config = dict(
    n_layer=16,
    d_model=320,
    n_head=5,
    n_kv_head=5,
    head_dim=64,
    d_mlp=640,
    vocab_size=4096,
    activation='swiglu',
    norm='rmsnorm',
    norm_place='pre',
    norm_eps=1e-06,
    positions='rope',
    rope_base=98800.0,
    rope_fraction=1.0,
    qk_norm=False,
    attn_scale=0.125,
    bias='none',
    tie_embeddings=False,
    parallel_block=False,
    init='uniform',
    init_std_qkv=0.0154,
    init_std_o=0.0,
    init_std_up=0.0154,
    init_std_down=0.0,
    optimizer='soap_variant',
    lr=0.00385,
    beta1=0.95,
    beta2=0.99,
    weight_decay=0.22,
    lr_head=0.00916,
    grad_clip=1.0,
    warmup_steps=200,
    schedule='wsd',
    decay_fraction=0.853,
    decay_shape='linear',
    final_lr_fraction=0.1,
    batch_tokens=262144,
    seq_len=256,
    doc_mask=True,
    train_tokens=480100000,
    steps=1832,
    dataset='wikipedia_en',
)
Each number is 200 + 30 x the weight over the matrix's rms, rounded and kept within 0 to 999. Layers, rows and columns count from 0.

# layer 8 MLP down (transposed), 640x320, rms 0.0717, rows 457-528, columns 288-319
198,173,157,186,153,208,182,175,225,187,184,236,232,185,225,165,213,183,241,242,204,167,241,209,274,192,207,200,216,208,124,208
172,197,242,192,178,216,206,251,168,219,198,200,172,190,226,182,205,191,152,178,133,158,223,197,186,235,173,153,188,161,221,197
240,204,194,223,232,199,158,225,203,189,170,182,172,151,197,210,255,245,195,210,189,211,232,192,197,196,235,259,221,151,182,234
171,153,207,193,184,216,194,198,204,185,212,259,252,207,207,191,187,200,227,211,172,200,215,197,178,183,192,195,162,185,153,230
117,169,211,223,166,209,187,159,149,171,244,205,167,192,260,190,175,211,266,208,198,209,210,231,205,218,267,199,198,233,160,159
199,141,205,199,178,184,137,233,212,230,209,243,160,191,228,231,157,162,202,178,173,226,226,218,222,159,181,199,170,147,164,149
199,167,204,221,152,224,211,204,230,224,173,188,198,193,209,213,194,248,211,163,207,181,149,174,200,167,192,178,182,176,215,195
221,200,164,187,251,135,178,184,229,183,174,210,172,181,162,225,207,280,214,203,191,206,188,202,172,189,152,245,182,192,196,161
188,197,166,206,215,183,212,206,207,188,173,203,185,172,174,173,224,171,250,228,222,209,207,225,212,199,171,241,182,171,189,220
191,192,126,214,223,230,210,205,193,229,226,172,168,251,181,198,188,185,150,228,212,220,180,191,199,173,170,210,196,214,105,213
199,154,148,103,177,205,194,207,157,203,186,170,170,207,134,205,202,180,172,185,211,186,101,142,246,212,177,194,237,190,230,239
161,223,209,185,203,157,180,129,197,200,223,219,245,222,212,247,229,218,233,202,199,163,229,215,217,207,232,195,178,157,205,258
200,224,196,152,180,210,201,174,196,194,225,204,213,247,188,191,216,213,243,125,214,216,208,187,177,186,197,176,233,179,183,207
210,199,211,213,177,210,211,234,198,202,183,190,130,211,208,271,252,171,180,243,181,172,154,230,219,162,202,231,221,196,235,171
216,184,203,233,214,193,230,170,237,172,213,215,227,242,208,186,224,200,224,197,209,162,198,202,198,226,185,141,194,229,241,213
173,211,208,212,199,177,166,191,191,224,198,192,196,167,190,199,199,172,141,205,189,191,180,210,177,156,182,146,158,208,235,212
242,211,169,173,217,208,253,169,187,180,166,211,267,196,194,146,167,187,193,223,213,191,222,227,223,245,198,167,238,193,202,176
194,224,162,196,187,165,225,211,198,203,236,215,196,259,202,173,210,238,184,180,199,120,131,216,185,208,174,193,145,194,226,190
187,181,265,142,241,180,226,239,172,146,170,214,161,210,220,206,172,242,222,173,197,260,190,187,184,186,185,222,228,200,228,147
228,204,222,189,161,177,200,177,187,196,205,216,188,166,183,237,200,201,241,159,205,229,266,208,189,246,221,190,237,177,268,177
206,233,204,138,168,193,217,258,232,230,157,190,173,183,210,225,197,172,137,180,196,218,163,202,180,190,181,179,147,215,227,229
179,217,256,176,207,210,197,209,185,189,185,224,191,242,225,185,140,170,158,175,207,164,177,162,244,182,211,193,195,242,226,291
209,183,167,216,201,187,160,186,210,217,253,174,181,222,239,168,257,206,156,211,230,189,181,200,177,157,230,236,164,168,211,189
191,239,220,206,240,206,232,211,188,247,167,217,198,232,219,204,219,209,211,194,159,180,195,220,248,219,207,202,212,225,231,247
206,206,241,230,184,206,248,199,167,210,217,186,241,258,199,181,241,160,208,203,206,211,185,148,152,243,247,237,258,168,157,233
208,219,226,163,184,292,209,184,167,125,176,174,185,197,160,183,120,215,181,131,146,201,251,202,157,220,233,176,228,162,187,211
154,184,204,220,240,223,172,192,174,123,134,211,207,213,233,217,183,218,161,218,215,165,173,153,170,175,197,241,133,239,180,184
131,261,180,220,185,207,258,221,211,237,158,196,251,279,133,187,161,188,290,204,204,244,253,192,182,206,168,146,183,180,196,196
211,202,197,211,233,189,179,227,234,218,219,180,122,198,235,207,183,212,226,216,167,207,216,188,182,163,203,215,206,233,219,179
256,206,207,227,182,171,183,163,185,216,178,180,200,210,165,170,178,173,181,220,257,181,171,186,211,184,207,220,181,233,204,171
202,216,180,234,227,221,215,231,148,245,150,220,202,235,150,174,269,200,219,232,215,184,204,235,168,290,224,243,209,224,163,207
235,216,169,234,190,235,198,196,192,241,180,171,168,165,201,205,204,206,200,201,205,244,164,239,196,174,230,218,234,169,185,217
219,141,204,202,224,238,233,207,216,175,207,202,163,149,221,198,187,237,151,194,198,193,204,207,209,207,245,232,173,218,224,214
164,167,258,226,198,200,193,148,254,248,224,262,193,210,163,162,183,179,185,166,254,236,193,222,199,209,221,207,258,304,195,207
203,208,184,215,248,191,197,187,158,174,210,208,210,222,171,193,205,179,195,269,199,167,167,198,181,179,269,194,244,212,235,184
240,188,222,170,227,200,214,213,165,167,188,192,207,231,185,152,195,181,150,197,158,222,211,158,197,201,179,182,213,191,228,188
177,200,219,178,172,182,211,171,187,178,279,200,190,222,210,124,213,164,213,267,170,146,144,204,207,216,188,193,214,142,150,177
206,159,201,122,184,165,209,227,177,208,163,219,210,171,223,198,217,199,239,212,266,172,184,230,213,166,185,190,194,183,185,195
225,260,205,192,188,252,237,151,245,195,217,206,197,214,179,231,196,162,199,241,185,183,135,246,189,183,197,161,198,226,268,188
170,171,190,188,238,222,146,146,164,214,217,220,204,194,187,236,182,186,164,216,270,230,202,225,199,186,185,196,191,204,221,322
233,237,202,179,196,186,236,198,184,184,197,206,202,194,173,221,182,177,198,170,203,175,245,254,203,161,143,208,182,227,197,188
181,221,233,186,206,168,191,172,146,210,222,207,222,190,191,227,170,203,209,250,238,206,191,150,173,228,200,226,180,203,232,226
200,176,184,182,253,186,205,238,209,211,230,177,219,195,219,188,197,198,173,173,196,203,235,178,190,191,264,253,203,200,189,152
153,143,203,166,188,185,246,238,198,205,242,200,248,201,223,156,184,189,169,191,205,169,231,239,220,190,194,256,165,179,165,160
235,203,190,197,215,180,156,185,142,230,198,173,134,186,174,187,193,234,164,229,222,182,182,255,175,190,213,172,169,282,190,226
202,136,197,221,168,165,232,230,184,210,202,202,225,227,171,195,201,173,248,160,133,186,163,228,208,174,186,225,174,186,158,213
223,166,191,262,187,237,235,207,183,229,253,156,171,217,193,172,190,178,227,171,230,265,200,195,155,172,230,205,241,196,201,179
176,134,134,214,230,225,191,202,180,180,195,231,262,143,223,237,232,222,188,165,157,219,219,187,214,237,205,222,198,194,245,200
174,239,145,192,170,144,207,217,188,195,171,134,189,207,226,172,226,229,158,223,214,216,195,277,197,227,223,187,185,210,181,183
181,242,175,248,192,185,245,184,233,156,174,230,167,184,189,218,203,265,225,234,241,233,178,207,189,240,142,212,174,212,212,204
188,250,179,188,226,236,194,167,211,230,218,249,190,173,201,231,199,210,145,146,213,194,207,214,186,226,213,175,201,200,193,260
178,234,163,163,164,227,171,225,231,195,149,195,205,231,197,217,147,199,192,254,159,182,170,195,175,223,217,193,175,239,198,163
194,162,170,194,240,216,189,166,183,199,227,167,243,229,253,186,230,202,170,200,184,278,261,193,179,169,163,201,217,156,158,165
212,175,229,190,223,186,164,206,207,200,214,166,263,219,201,189,210,189,267,214,231,191,175,203,147,176,177,160,192,215,154,187
212,170,179,145,160,233,184,246,168,205,214,193,224,212,155,193,192,208,189,237,182,170,180,193,210,222,181,185,208,168,169,186
212,184,175,206,158,194,212,151,189,236,170,148,208,239,171,247,179,226,243,220,172,219,154,174,226,222,251,235,222,225,183,220
185,263,198,198,173,210,239,118,268,200,177,174,184,230,198,217,208,173,208,252,141,174,201,178,205,173,180,177,183,159,197,180
154,173,180,201,205,195,165,199,206,223,233,234,179,237,247,194,226,154,191,187,215,193,190,205,202,196,243,198,181,135,153,185
226,184,217,247,173,197,265,201,234,256,186,185,196,235,175,196,166,185,236,241,231,176,186,180,212,188,211,161,188,227,217,165
179,175,181,202,210,214,165,210,182,196,195,144,207,201,162,239,166,178,191,203,146,159,199,188,175,192,169,215,191,241,168,206
261,139,210,196,172,217,219,150,180,172,201,171,204,148,265,203,234,183,164,153,210,141,223,196,241,155,155,150,209,108,153,145
140,157,231,204,175,232,215,276,183,181,218,151,176,183,201,172,160,204,206,172,281,181,199,213,188,206,184,219,213,155,184,192
151,206,230,197,192,210,230,199,246,185,176,191,181,158,238,185,194,169,167,190,131,143,211,224,186,101,225,181,272,143,161,160
175,199,195,222,175,155,205,187,241,247,175,177,200,201,170,169,172,164,249,242,209,174,208,202,166,219,176,203,200,151,234,210
192,196,184,196,186,178,211,183,215,192,273,171,229,242,227,182,224,217,157,182,168,185,203,179,251,173,200,220,186,228,239,224
191,143,204,174,232,189,215,219,232,164,201,184,209,192,236,233,235,151,206,228,214,149,250,154,180,190,172,243,192,166,244,195
206,163,238,285,246,191,227,136,197,225,203,169,240,180,193,252,228,201,197,247,193,233,172,218,149,228,194,217,175,175,187,227
207,251,201,183,140,266,175,200,163,201,244,160,211,216,198,161,207,181,145,175,200,191,189,202,211,183,223,239,186,221,172,215
125,150,214,174,189,209,181,149,229,171,268,222,197,176,197,203,212,174,172,248,158,226,171,187,245,147,235,223,267,197,226,205
204,207,210,213,210,243,172,239,215,202,205,194,192,169,168,167,206,210,234,224,159,200,206,181,241,184,167,227,196,216,178,222
204,215,202,190,217,242,212,169,202,203,169,198,187,196,156,226,111,158,177,212,181,207,232,228,205,205,165,197,178,179,213,198
212,211,243,212,168,223,167,193,197,122,215,166,257,179,225,200,201,221,212,196,223,143,166,185,179,166,182,125,223,202,214,251
# layer 8 MLP gate, 640x320, rms 0.0781, rows 458-528, columns 288-319
227,206,177,225,208,145,155,161,208,148,234,169,198,222,219,194,184,184,170,228,189,181,203,215,237,217,197,210,239,169,200,185
167,154,221,208,174,224,257,209,206,197,152,183,165,213,136,189,175,197,217,182,195,153,217,159,205,88,185,187,204,180,202,177
180,279,227,214,206,184,277,180,163,245,186,153,176,168,175,217,203,185,196,208,161,203,158,241,186,224,156,205,190,209,242,154
210,214,252,292,233,208,175,142,183,176,191,169,203,255,191,181,212,194,162,184,203,178,205,174,180,237,212,238,215,174,180,178
224,205,164,175,190,168,185,206,217,228,229,224,233,200,211,226,214,211,190,194,221,238,225,142,200,167,206,158,159,201,197,192
229,174,219,259,175,205,140,152,209,216,212,176,142,132,186,200,190,205,217,267,218,170,244,217,250,193,168,209,174,210,213,229
154,237,227,198,188,221,208,218,202,229,257,222,177,205,205,228,229,190,206,236,167,237,261,260,275,136,248,234,217,185,231,166
160,200,218,217,167,216,196,219,206,182,206,136,212,260,156,240,157,223,232,211,195,160,176,182,233,218,153,240,163,224,131,247
174,198,191,229,145,129,267,206,259,203,211,231,190,197,172,225,223,183,235,127,173,169,178,166,229,205,217,209,196,186,219,134
162,188,253,175,206,156,221,210,219,242,171,228,182,250,233,154,205,225,266,179,227,188,204,142,200,175,253,218,247,168,200,185
208,215,190,220,178,192,166,207,222,212,258,149,170,220,205,215,221,258,202,166,263,231,199,230,190,187,167,194,154,218,242,211
232,195,191,216,181,219,184,217,203,187,200,195,208,163,233,152,249,153,180,194,247,232,177,260,226,244,232,197,227,194,126,179
173,242,202,187,178,219,218,235,188,215,179,185,190,216,168,238,205,241,198,211,119,198,212,174,260,236,174,215,215,193,228,194
200,180,213,249,162,102,177,188,221,179,177,222,188,227,166,142,177,213,266,187,192,197,254,202,228,222,148,177,205,203,158,210
202,184,240,247,125,211,211,233,169,223,219,201,148,187,234,210,166,194,202,218,198,200,212,140,160,179,184,246,259,188,256,172
236,154,169,236,205,156,213,173,242,200,240,155,135,240,185,212,220,193,243,186,166,197,182,143,184,156,147,183,188,190,272,167
195,116,224,248,196,172,188,207,139,258,172,269,172,158,158,177,168,253,190,233,194,205,222,272,195,216,164,126,194,174,245,209
227,258,218,260,169,190,211,260,208,237,191,230,250,190,159,183,226,245,236,230,181,227,202,233,244,220,159,215,221,217,166,221
260,183,242,185,271,159,204,225,234,212,247,268,193,242,232,204,214,172,239,223,120,191,185,195,178,206,166,190,186,151,166,180
208,176,204,224,193,146,171,193,208,188,194,174,244,163,230,150,205,219,229,208,254,193,207,193,198,241,183,203,222,148,262,210
182,172,214,123,226,223,129,153,170,145,204,172,203,201,212,200,187,162,182,168,228,184,172,165,163,216,157,224,205,209,181,204
229,192,179,228,148,202,198,145,215,185,191,215,215,249,177,189,190,207,187,189,103,199,144,174,188,192,206,194,224,179,165,194
243,144,182,207,144,169,129,209,236,169,203,215,225,220,177,201,215,197,201,221,233,178,211,193,177,241,161,224,232,164,232,203
258,272,158,192,201,187,257,153,203,227,210,214,158,226,191,171,236,180,247,210,272,189,237,185,198,178,150,174,218,184,235,209
209,215,147,219,201,233,243,220,246,169,169,263,144,209,219,222,214,267,192,178,195,230,208,256,209,301,183,254,203,215,256,153
219,198,200,142,232,148,207,186,228,211,231,230,218,150,213,248,172,168,165,235,206,251,198,220,197,227,188,226,147,229,168,162
191,179,213,245,173,205,194,219,177,174,205,236,150,187,192,185,173,177,238,178,193,199,230,220,222,181,201,180,219,246,199,210
171,228,170,256,240,225,148,211,174,193,243,167,193,160,172,227,217,177,222,228,254,190,265,144,243,246,208,246,237,124,128,179
190,214,200,226,165,175,218,199,210,256,188,160,202,201,211,209,255,194,163,172,222,183,150,245,235,180,199,209,202,256,217,175
194,225,153,146,145,216,195,194,222,214,174,145,233,183,227,205,249,235,161,185,216,175,231,105,157,198,223,194,210,200,192,253
147,214,196,156,227,240,201,213,178,215,219,230,171,218,172,189,170,185,221,194,216,183,165,210,150,178,179,189,200,203,229,244
235,121,197,233,143,144,182,198,198,215,262,194,197,188,196,198,233,114,204,167,174,204,231,216,279,207,188,172,196,172,193,237
147,206,158,226,161,199,203,188,170,204,211,185,189,180,189,266,185,231,253,195,189,182,234,190,198,211,222,240,200,219,136,204
213,139,227,260,211,155,203,172,237,210,208,181,205,200,214,235,180,197,244,209,241,203,198,256,190,176,163,179,216,265,171,222
192,203,225,197,148,233,168,231,169,162,225,164,220,203,181,170,202,211,206,192,223,224,188,174,204,240,218,204,230,200,175,200
216,176,177,165,181,234,229,158,182,212,152,223,216,170,232,207,146,232,198,208,205,203,185,204,198,175,176,154,171,208,145,216
198,214,202,173,187,201,207,178,247,196,253,187,194,195,151,206,206,176,196,206,167,171,192,225,240,180,221,145,280,225,195,169
170,223,207,243,221,165,224,213,227,177,219,202,258,223,166,226,190,163,190,216,155,155,142,192,144,158,196,187,134,168,202,188
222,231,163,258,201,140,224,205,180,224,172,218,186,176,207,197,208,180,186,188,224,216,151,209,242,172,192,229,240,208,174,192
197,218,212,211,149,211,204,223,152,177,218,210,201,182,237,236,185,181,215,232,239,221,217,207,179,176,202,196,140,226,216,258
231,177,154,159,247,176,253,266,228,217,181,176,191,234,184,204,145,223,148,215,214,193,223,194,152,179,231,215,224,229,196,283
248,224,250,167,186,223,244,178,193,201,146,212,126,214,190,231,218,244,236,210,211,185,239,186,231,168,187,211,164,165,196,203
236,179,197,170,213,191,200,131,243,236,204,155,206,215,183,193,186,207,172,199,136,204,230,172,221,194,166,142,199,224,177,166
219,206,238,191,193,180,172,193,158,209,235,172,246,201,165,206,193,193,188,182,190,220,199,204,131,246,194,171,216,197,231,203
259,227,247,167,222,196,206,185,268,225,203,188,188,216,255,185,185,165,240,190,174,193,191,202,254,163,185,166,150,193,111,216
226,196,161,175,155,176,180,186,202,218,222,240,178,159,288,206,206,190,178,239,144,197,211,199,186,165,206,184,200,217,221,226
246,216,207,189,198,255,218,242,173,203,211,180,137,213,236,209,188,216,216,217,169,196,200,194,257,124,213,174,218,168,191,209
227,216,200,184,158,129,173,140,218,219,195,176,170,215,127,178,205,210,132,238,151,192,259,243,247,212,238,179,167,198,180,227
198,242,237,221,223,202,174,230,212,255,205,209,210,203,253,187,205,186,239,147,164,142,188,212,218,229,240,199,193,201,214,197
183,208,171,246,200,184,233,230,230,209,229,203,200,154,221,202,230,181,186,226,151,194,206,178,214,176,229,195,225,249,211,223
208,223,225,205,184,186,259,126,175,179,189,143,199,263,194,182,226,223,209,167,180,223,235,154,227,187,179,193,196,167,211,200
176,182,189,199,200,188,151,200,197,164,214,176,174,227,225,194,179,194,178,201,218,194,167,144,248,232,176,243,180,256,198,248
155,243,228,192,233,139,179,208,144,184,208,181,226,261,119,236,219,217,209,230,172,209,190,228,309,183,172,145,280,162,192,158
209,136,205,174,212,211,185,181,167,149,171,229,194,223,201,183,193,195,178,209,162,159,198,211,215,199,151,167,183,249,147,187
153,175,172,196,216,261,212,218,160,224,212,190,177,181,182,214,227,254,207,190,206,205,183,222,203,224,264,188,214,209,252,201
219,221,166,189,249,190,208,221,215,258,186,247,232,241,164,198,203,235,214,127,195,187,223,259,145,205,199,275,200,181,213,212
157,187,195,222,173,212,274,184,185,177,230,191,241,188,189,250,195,227,256,202,187,167,187,256,180,203,200,204,148,217,224,219
208,194,166,205,166,218,184,183,188,190,172,192,154,224,175,181,234,174,184,212,274,156,179,169,200,141,217,173,215,212,232,196
196,250,227,196,213,220,179,184,190,212,191,229,193,206,208,203,189,247,280,199,192,190,212,242,171,138,234,210,228,179,198,205
157,229,181,180,204,199,218,155,185,232,209,190,252,181,203,208,152,202,230,202,169,222,251,230,195,153,220,199,228,173,232,105
192,200,222,209,157,148,217,240,264,184,195,224,165,197,226,256,210,178,216,190,155,199,185,197,195,238,204,245,207,204,188,216
213,211,177,162,194,230,264,246,150,210,201,151,179,214,201,216,204,212,225,190,202,172,219,198,164,206,227,189,212,205,194,178
169,181,181,172,142,165,231,228,158,176,206,174,173,191,197,257,208,180,218,187,229,204,178,191,218,167,241,198,178,218,183,192
202,218,185,188,152,206,222,178,218,198,193,210,257,219,214,240,192,236,219,193,149,228,227,125,162,200,197,209,195,230,134,231
237,261,263,219,190,144,221,198,233,227,188,201,181,174,166,221,181,161,230,161,179,226,171,189,202,168,209,196,164,226,196,233
214,129,143,175,200,150,214,224,238,197,208,225,191,208,197,223,225,185,234,158,189,175,214,219,203,219,231,179,188,205,238,212
244,168,183,206,166,195,206,156,215,194,228,226,181,215,239,237,179,199,166,250,214,164,182,238,197,182,275,220,181,267,252,125
136,177,274,185,217,220,197,232,221,191,213,235,159,180,140,188,216,223,151,180,196,200,169,188,231,203,203,262,199,211,196,152
247,195,218,240,170,211,231,181,112,185,164,185,184,197,216,240,214,244,222,156,189,132,223,226,213,186,182,189,230,258,200,229
153,193,182,205,212,171,254,192,254,210,178,202,190,214,201,210,198,195,178,193,173,190,208,218,247,243,203,166,129,165,218,175
216,155,175,151,208,205,233,201,226,195,172,159,177,229,178,210,179,166,182,161,199,204,199,218,194,168,163,154,215,213,213,181
# layer 8 MLP up, 640x320, rms 0.0794, rows 458-528, columns 288-319
169,177,252,164,214,196,172,210,186,165,241,203,182,173,178,224,194,174,187,214,192,253,169,188,250,175,192,186,199,245,155,226
190,224,223,237,200,201,221,170,249,209,168,223,263,193,134,166,160,196,212,216,236,196,191,173,184,185,230,210,214,211,224,213
183,202,173,190,175,171,200,199,156,262,187,212,180,177,205,182,214,161,129,211,248,161,172,144,189,208,254,170,147,197,215,225
217,208,230,171,187,165,219,219,205,196,265,206,126,176,224,201,196,173,202,209,224,188,177,237,221,222,223,178,214,232,187,205
165,186,265,178,192,155,173,194,199,230,158,266,173,223,230,194,296,193,211,160,239,193,239,238,173,191,197,143,190,219,141,194
169,164,223,219,205,160,223,226,175,245,186,219,265,232,217,159,220,244,187,232,193,218,227,200,227,224,189,224,262,210,180,220
264,191,211,200,176,214,220,169,197,205,143,163,216,198,157,169,155,244,217,169,236,221,166,143,187,218,274,237,203,231,234,203
248,201,208,198,283,152,190,163,212,170,146,237,185,229,217,172,157,198,252,185,166,200,194,202,294,188,204,186,191,260,199,272
187,188,177,182,193,204,227,150,184,186,227,177,156,184,207,191,213,173,201,198,219,228,162,258,196,180,165,219,174,261,143,199
226,207,214,264,182,220,192,266,182,220,123,252,221,240,195,262,198,203,208,243,182,190,191,180,244,215,199,220,146,156,256,172
182,235,200,198,216,216,170,200,145,241,220,156,188,191,219,168,164,190,178,179,219,242,156,210,235,225,207,150,241,228,214,230
270,219,178,229,229,215,207,187,213,123,173,225,234,233,191,231,215,226,243,210,185,133,201,172,131,193,227,171,300,236,196,158
244,232,209,262,195,223,186,213,148,244,199,187,180,249,233,197,196,225,186,230,198,221,148,252,237,189,178,240,239,197,149,193
211,172,216,155,167,158,213,175,183,257,181,231,237,199,161,149,190,234,182,224,245,201,214,195,273,220,182,220,243,174,242,200
221,220,204,195,249,206,193,223,188,174,217,182,252,177,201,230,251,197,191,240,217,223,175,120,239,166,173,191,245,213,202,218
211,218,175,167,213,187,170,151,219,208,185,256,175,167,159,157,149,213,193,251,220,218,180,273,210,219,190,215,221,213,220,147
133,207,227,186,198,168,222,211,191,232,200,169,224,249,226,198,157,209,194,235,213,201,244,241,190,194,163,212,192,164,145,198
197,219,266,183,226,169,179,180,218,133,220,190,190,128,185,237,225,176,239,204,242,161,186,216,255,246,187,211,176,126,224,221
253,158,176,177,211,188,218,178,210,198,203,209,202,180,226,189,177,179,251,197,187,170,179,191,217,193,151,179,199,183,175,193
195,181,175,271,255,223,224,204,146,242,243,200,177,227,182,231,182,196,225,171,178,252,208,228,212,173,171,166,133,162,202,178
218,239,240,188,161,229,198,188,130,220,175,207,171,180,173,147,271,206,180,212,217,221,167,154,277,167,194,143,210,168,180,200
254,167,152,201,211,175,187,194,224,170,210,153,241,176,201,191,138,210,173,193,222,175,205,197,211,172,252,199,219,223,204,219
215,214,189,240,184,211,204,243,180,201,171,190,236,212,168,198,197,223,193,206,205,206,260,207,226,177,289,221,210,198,193,176
161,148,208,207,189,193,216,231,184,168,204,207,205,166,214,233,187,170,219,191,161,207,207,232,233,196,186,171,199,195,205,154
211,289,209,229,185,192,197,184,215,151,185,193,150,146,173,158,138,257,196,242,207,185,205,167,214,151,157,201,202,169,196,217
184,197,186,193,199,159,243,200,203,194,208,262,162,196,213,238,206,207,219,177,180,175,134,200,209,187,228,202,231,175,195,216
148,186,207,188,188,207,221,176,207,174,156,211,180,182,199,198,183,188,167,217,202,223,188,198,199,190,212,201,224,190,205,212
207,158,233,225,210,201,205,204,250,157,250,229,211,213,254,217,210,172,188,166,214,179,152,208,146,198,245,230,188,138,161,221
231,183,112,239,178,209,216,222,204,174,144,212,181,217,184,225,265,204,214,169,207,140,160,173,190,192,198,236,182,175,199,155
206,288,185,155,208,195,168,208,198,153,188,161,198,199,218,173,169,213,179,178,180,204,230,175,208,176,219,208,212,201,221,241
149,190,185,185,207,233,177,199,201,161,232,159,194,236,239,217,172,197,164,175,171,223,253,216,200,243,119,197,174,197,188,210
240,207,175,248,218,170,219,203,215,187,259,184,191,211,190,135,248,147,259,176,144,257,155,209,186,199,221,177,175,205,233,226
177,221,268,231,177,167,161,205,223,231,171,205,175,202,195,175,208,268,247,270,143,235,223,252,210,148,219,234,184,180,212,172
196,244,141,204,215,180,175,166,167,135,198,186,198,175,194,184,216,163,218,272,186,178,237,178,234,184,168,235,169,161,209,203
208,181,202,190,243,219,210,139,164,189,152,260,194,134,163,198,170,165,189,174,178,219,221,215,229,155,165,214,206,204,199,231
189,153,202,195,184,186,198,224,185,195,213,180,216,167,184,140,246,203,210,197,224,222,199,223,156,222,185,207,192,216,184,219
222,235,238,180,170,157,183,207,189,228,154,218,171,182,227,194,126,218,212,217,201,139,224,176,198,192,206,179,213,142,198,202
149,250,243,190,191,221,154,139,245,207,183,146,231,187,157,225,153,135,171,201,220,219,154,127,171,178,144,207,166,211,227,151
219,180,180,119,210,198,242,198,167,243,197,217,190,122,193,203,205,204,134,188,212,172,227,178,288,246,224,185,207,156,202,220
166,213,189,167,190,230,179,175,167,193,181,219,166,218,239,222,140,194,207,178,215,227,203,204,240,217,197,250,191,220,188,219
193,170,223,239,193,208,248,134,189,158,237,164,227,245,160,180,187,213,185,137,208,221,185,260,205,178,199,122,186,187,198,208
218,230,173,214,188,209,213,262,208,212,191,171,217,175,196,184,135,169,221,251,186,205,176,187,212,149,190,252,175,210,191,182
134,168,197,181,226,223,197,214,200,169,216,191,229,185,206,192,248,217,101,252,128,209,198,164,202,197,148,231,212,103,142,217
196,177,172,191,255,187,170,217,251,193,182,217,218,267,128,186,205,206,188,228,194,170,189,191,209,261,204,221,170,209,194,187
119,193,193,217,221,169,200,241,117,161,221,209,162,239,229,170,219,207,239,249,228,203,192,204,200,184,199,213,184,193,241,164
164,164,232,154,207,159,173,177,209,231,215,196,210,208,133,166,200,206,216,202,217,154,181,184,227,198,213,220,208,201,233,164
186,156,181,190,160,252,161,250,203,164,221,197,198,167,229,222,170,181,226,187,168,175,206,174,207,246,238,165,189,222,212,182
184,177,160,147,179,224,192,211,251,145,237,134,154,189,126,194,196,226,170,225,201,210,234,272,147,237,236,147,260,220,176,222
191,162,198,157,124,160,236,227,168,207,173,197,145,178,215,203,209,181,211,239,198,171,184,172,199,211,245,214,227,199,125,167
259,207,201,228,203,156,217,179,182,159,238,198,160,220,165,216,185,202,170,187,213,239,209,240,198,218,172,179,195,205,236,179
214,196,193,195,161,182,235,221,196,202,213,212,184,218,215,163,163,137,199,268,218,214,215,177,189,192,191,231,266,217,241,182
198,199,223,196,233,190,198,216,151,168,204,238,161,154,166,196,155,177,203,224,198,233,200,187,124,200,216,175,180,159,193,190
184,226,157,205,203,215,165,201,183,191,208,178,186,184,176,233,175,181,210,199,155,169,142,212,163,200,227,212,249,268,195,184
219,209,232,185,155,175,189,202,213,229,199,217,180,141,142,181,191,235,183,168,220,258,173,228,135,215,218,231,150,173,219,216
190,166,157,189,223,262,218,175,221,198,209,249,177,208,184,178,215,248,203,213,199,181,265,207,199,293,189,203,212,202,254,208
218,191,221,282,190,193,198,228,170,209,226,227,142,143,204,162,215,204,154,234,200,175,176,166,186,223,236,226,218,227,216,215
220,200,256,226,169,237,197,192,222,189,209,220,211,157,190,196,236,209,203,225,177,194,190,229,208,200,231,213,211,205,218,211
224,205,165,224,218,176,218,197,170,188,207,199,187,181,196,169,225,273,194,176,195,152,157,174,216,244,187,179,219,217,197,188
166,151,193,180,162,206,263,175,249,283,221,220,271,187,170,253,211,210,257,227,217,192,201,213,188,221,217,158,225,204,201,197
265,208,192,197,188,255,135,144,182,184,175,186,181,212,180,175,233,186,150,203,184,248,131,200,188,134,245,172,233,237,179,181
211,217,196,226,218,156,200,190,164,241,210,171,224,233,180,175,245,198,195,245,199,197,234,145,184,255,220,225,185,241,193,157
207,219,179,236,157,192,229,218,226,199,181,220,140,183,203,216,233,193,212,200,175,209,201,219,217,228,197,137,185,206,201,161
234,217,204,254,243,262,192,191,227,198,163,190,194,208,204,180,175,230,237,257,181,220,213,206,166,230,197,171,143,214,212,230
195,164,144,174,199,184,201,247,205,243,196,194,144,227,217,213,210,164,174,245,175,184,153,194,231,213,181,224,165,231,187,136
185,156,191,183,264,226,219,176,277,188,190,232,216,242,191,236,192,251,222,168,249,219,244,227,195,256,161,248,193,269,221,210
198,182,285,184,199,268,223,141,181,239,200,224,210,178,261,248,180,195,88,207,226,221,201,177,260,202,206,163,206,187,211,223
197,209,177,175,222,233,179,176,188,216,181,193,210,217,207,190,168,176,183,179,228,206,235,239,224,192,193,183,250,206,236,243
194,122,266,224,171,207,191,166,215,228,269,242,175,158,186,192,189,211,179,190,164,204,237,245,192,254,218,200,183,209,188,204
191,188,161,185,243,210,177,232,199,199,233,200,234,203,182,226,175,175,243,195,173,182,222,170,243,247,203,251,210,215,166,197
194,197,174,248,180,231,195,124,136,198,217,152,250,219,198,250,202,163,205,127,223,218,131,187,196,214,169,213,233,176,183,151
167,215,202,179,186,156,176,215,202,245,218,133,200,242,196,192,172,254,174,276,264,201,217,243,219,202,189,219,221,216,233,233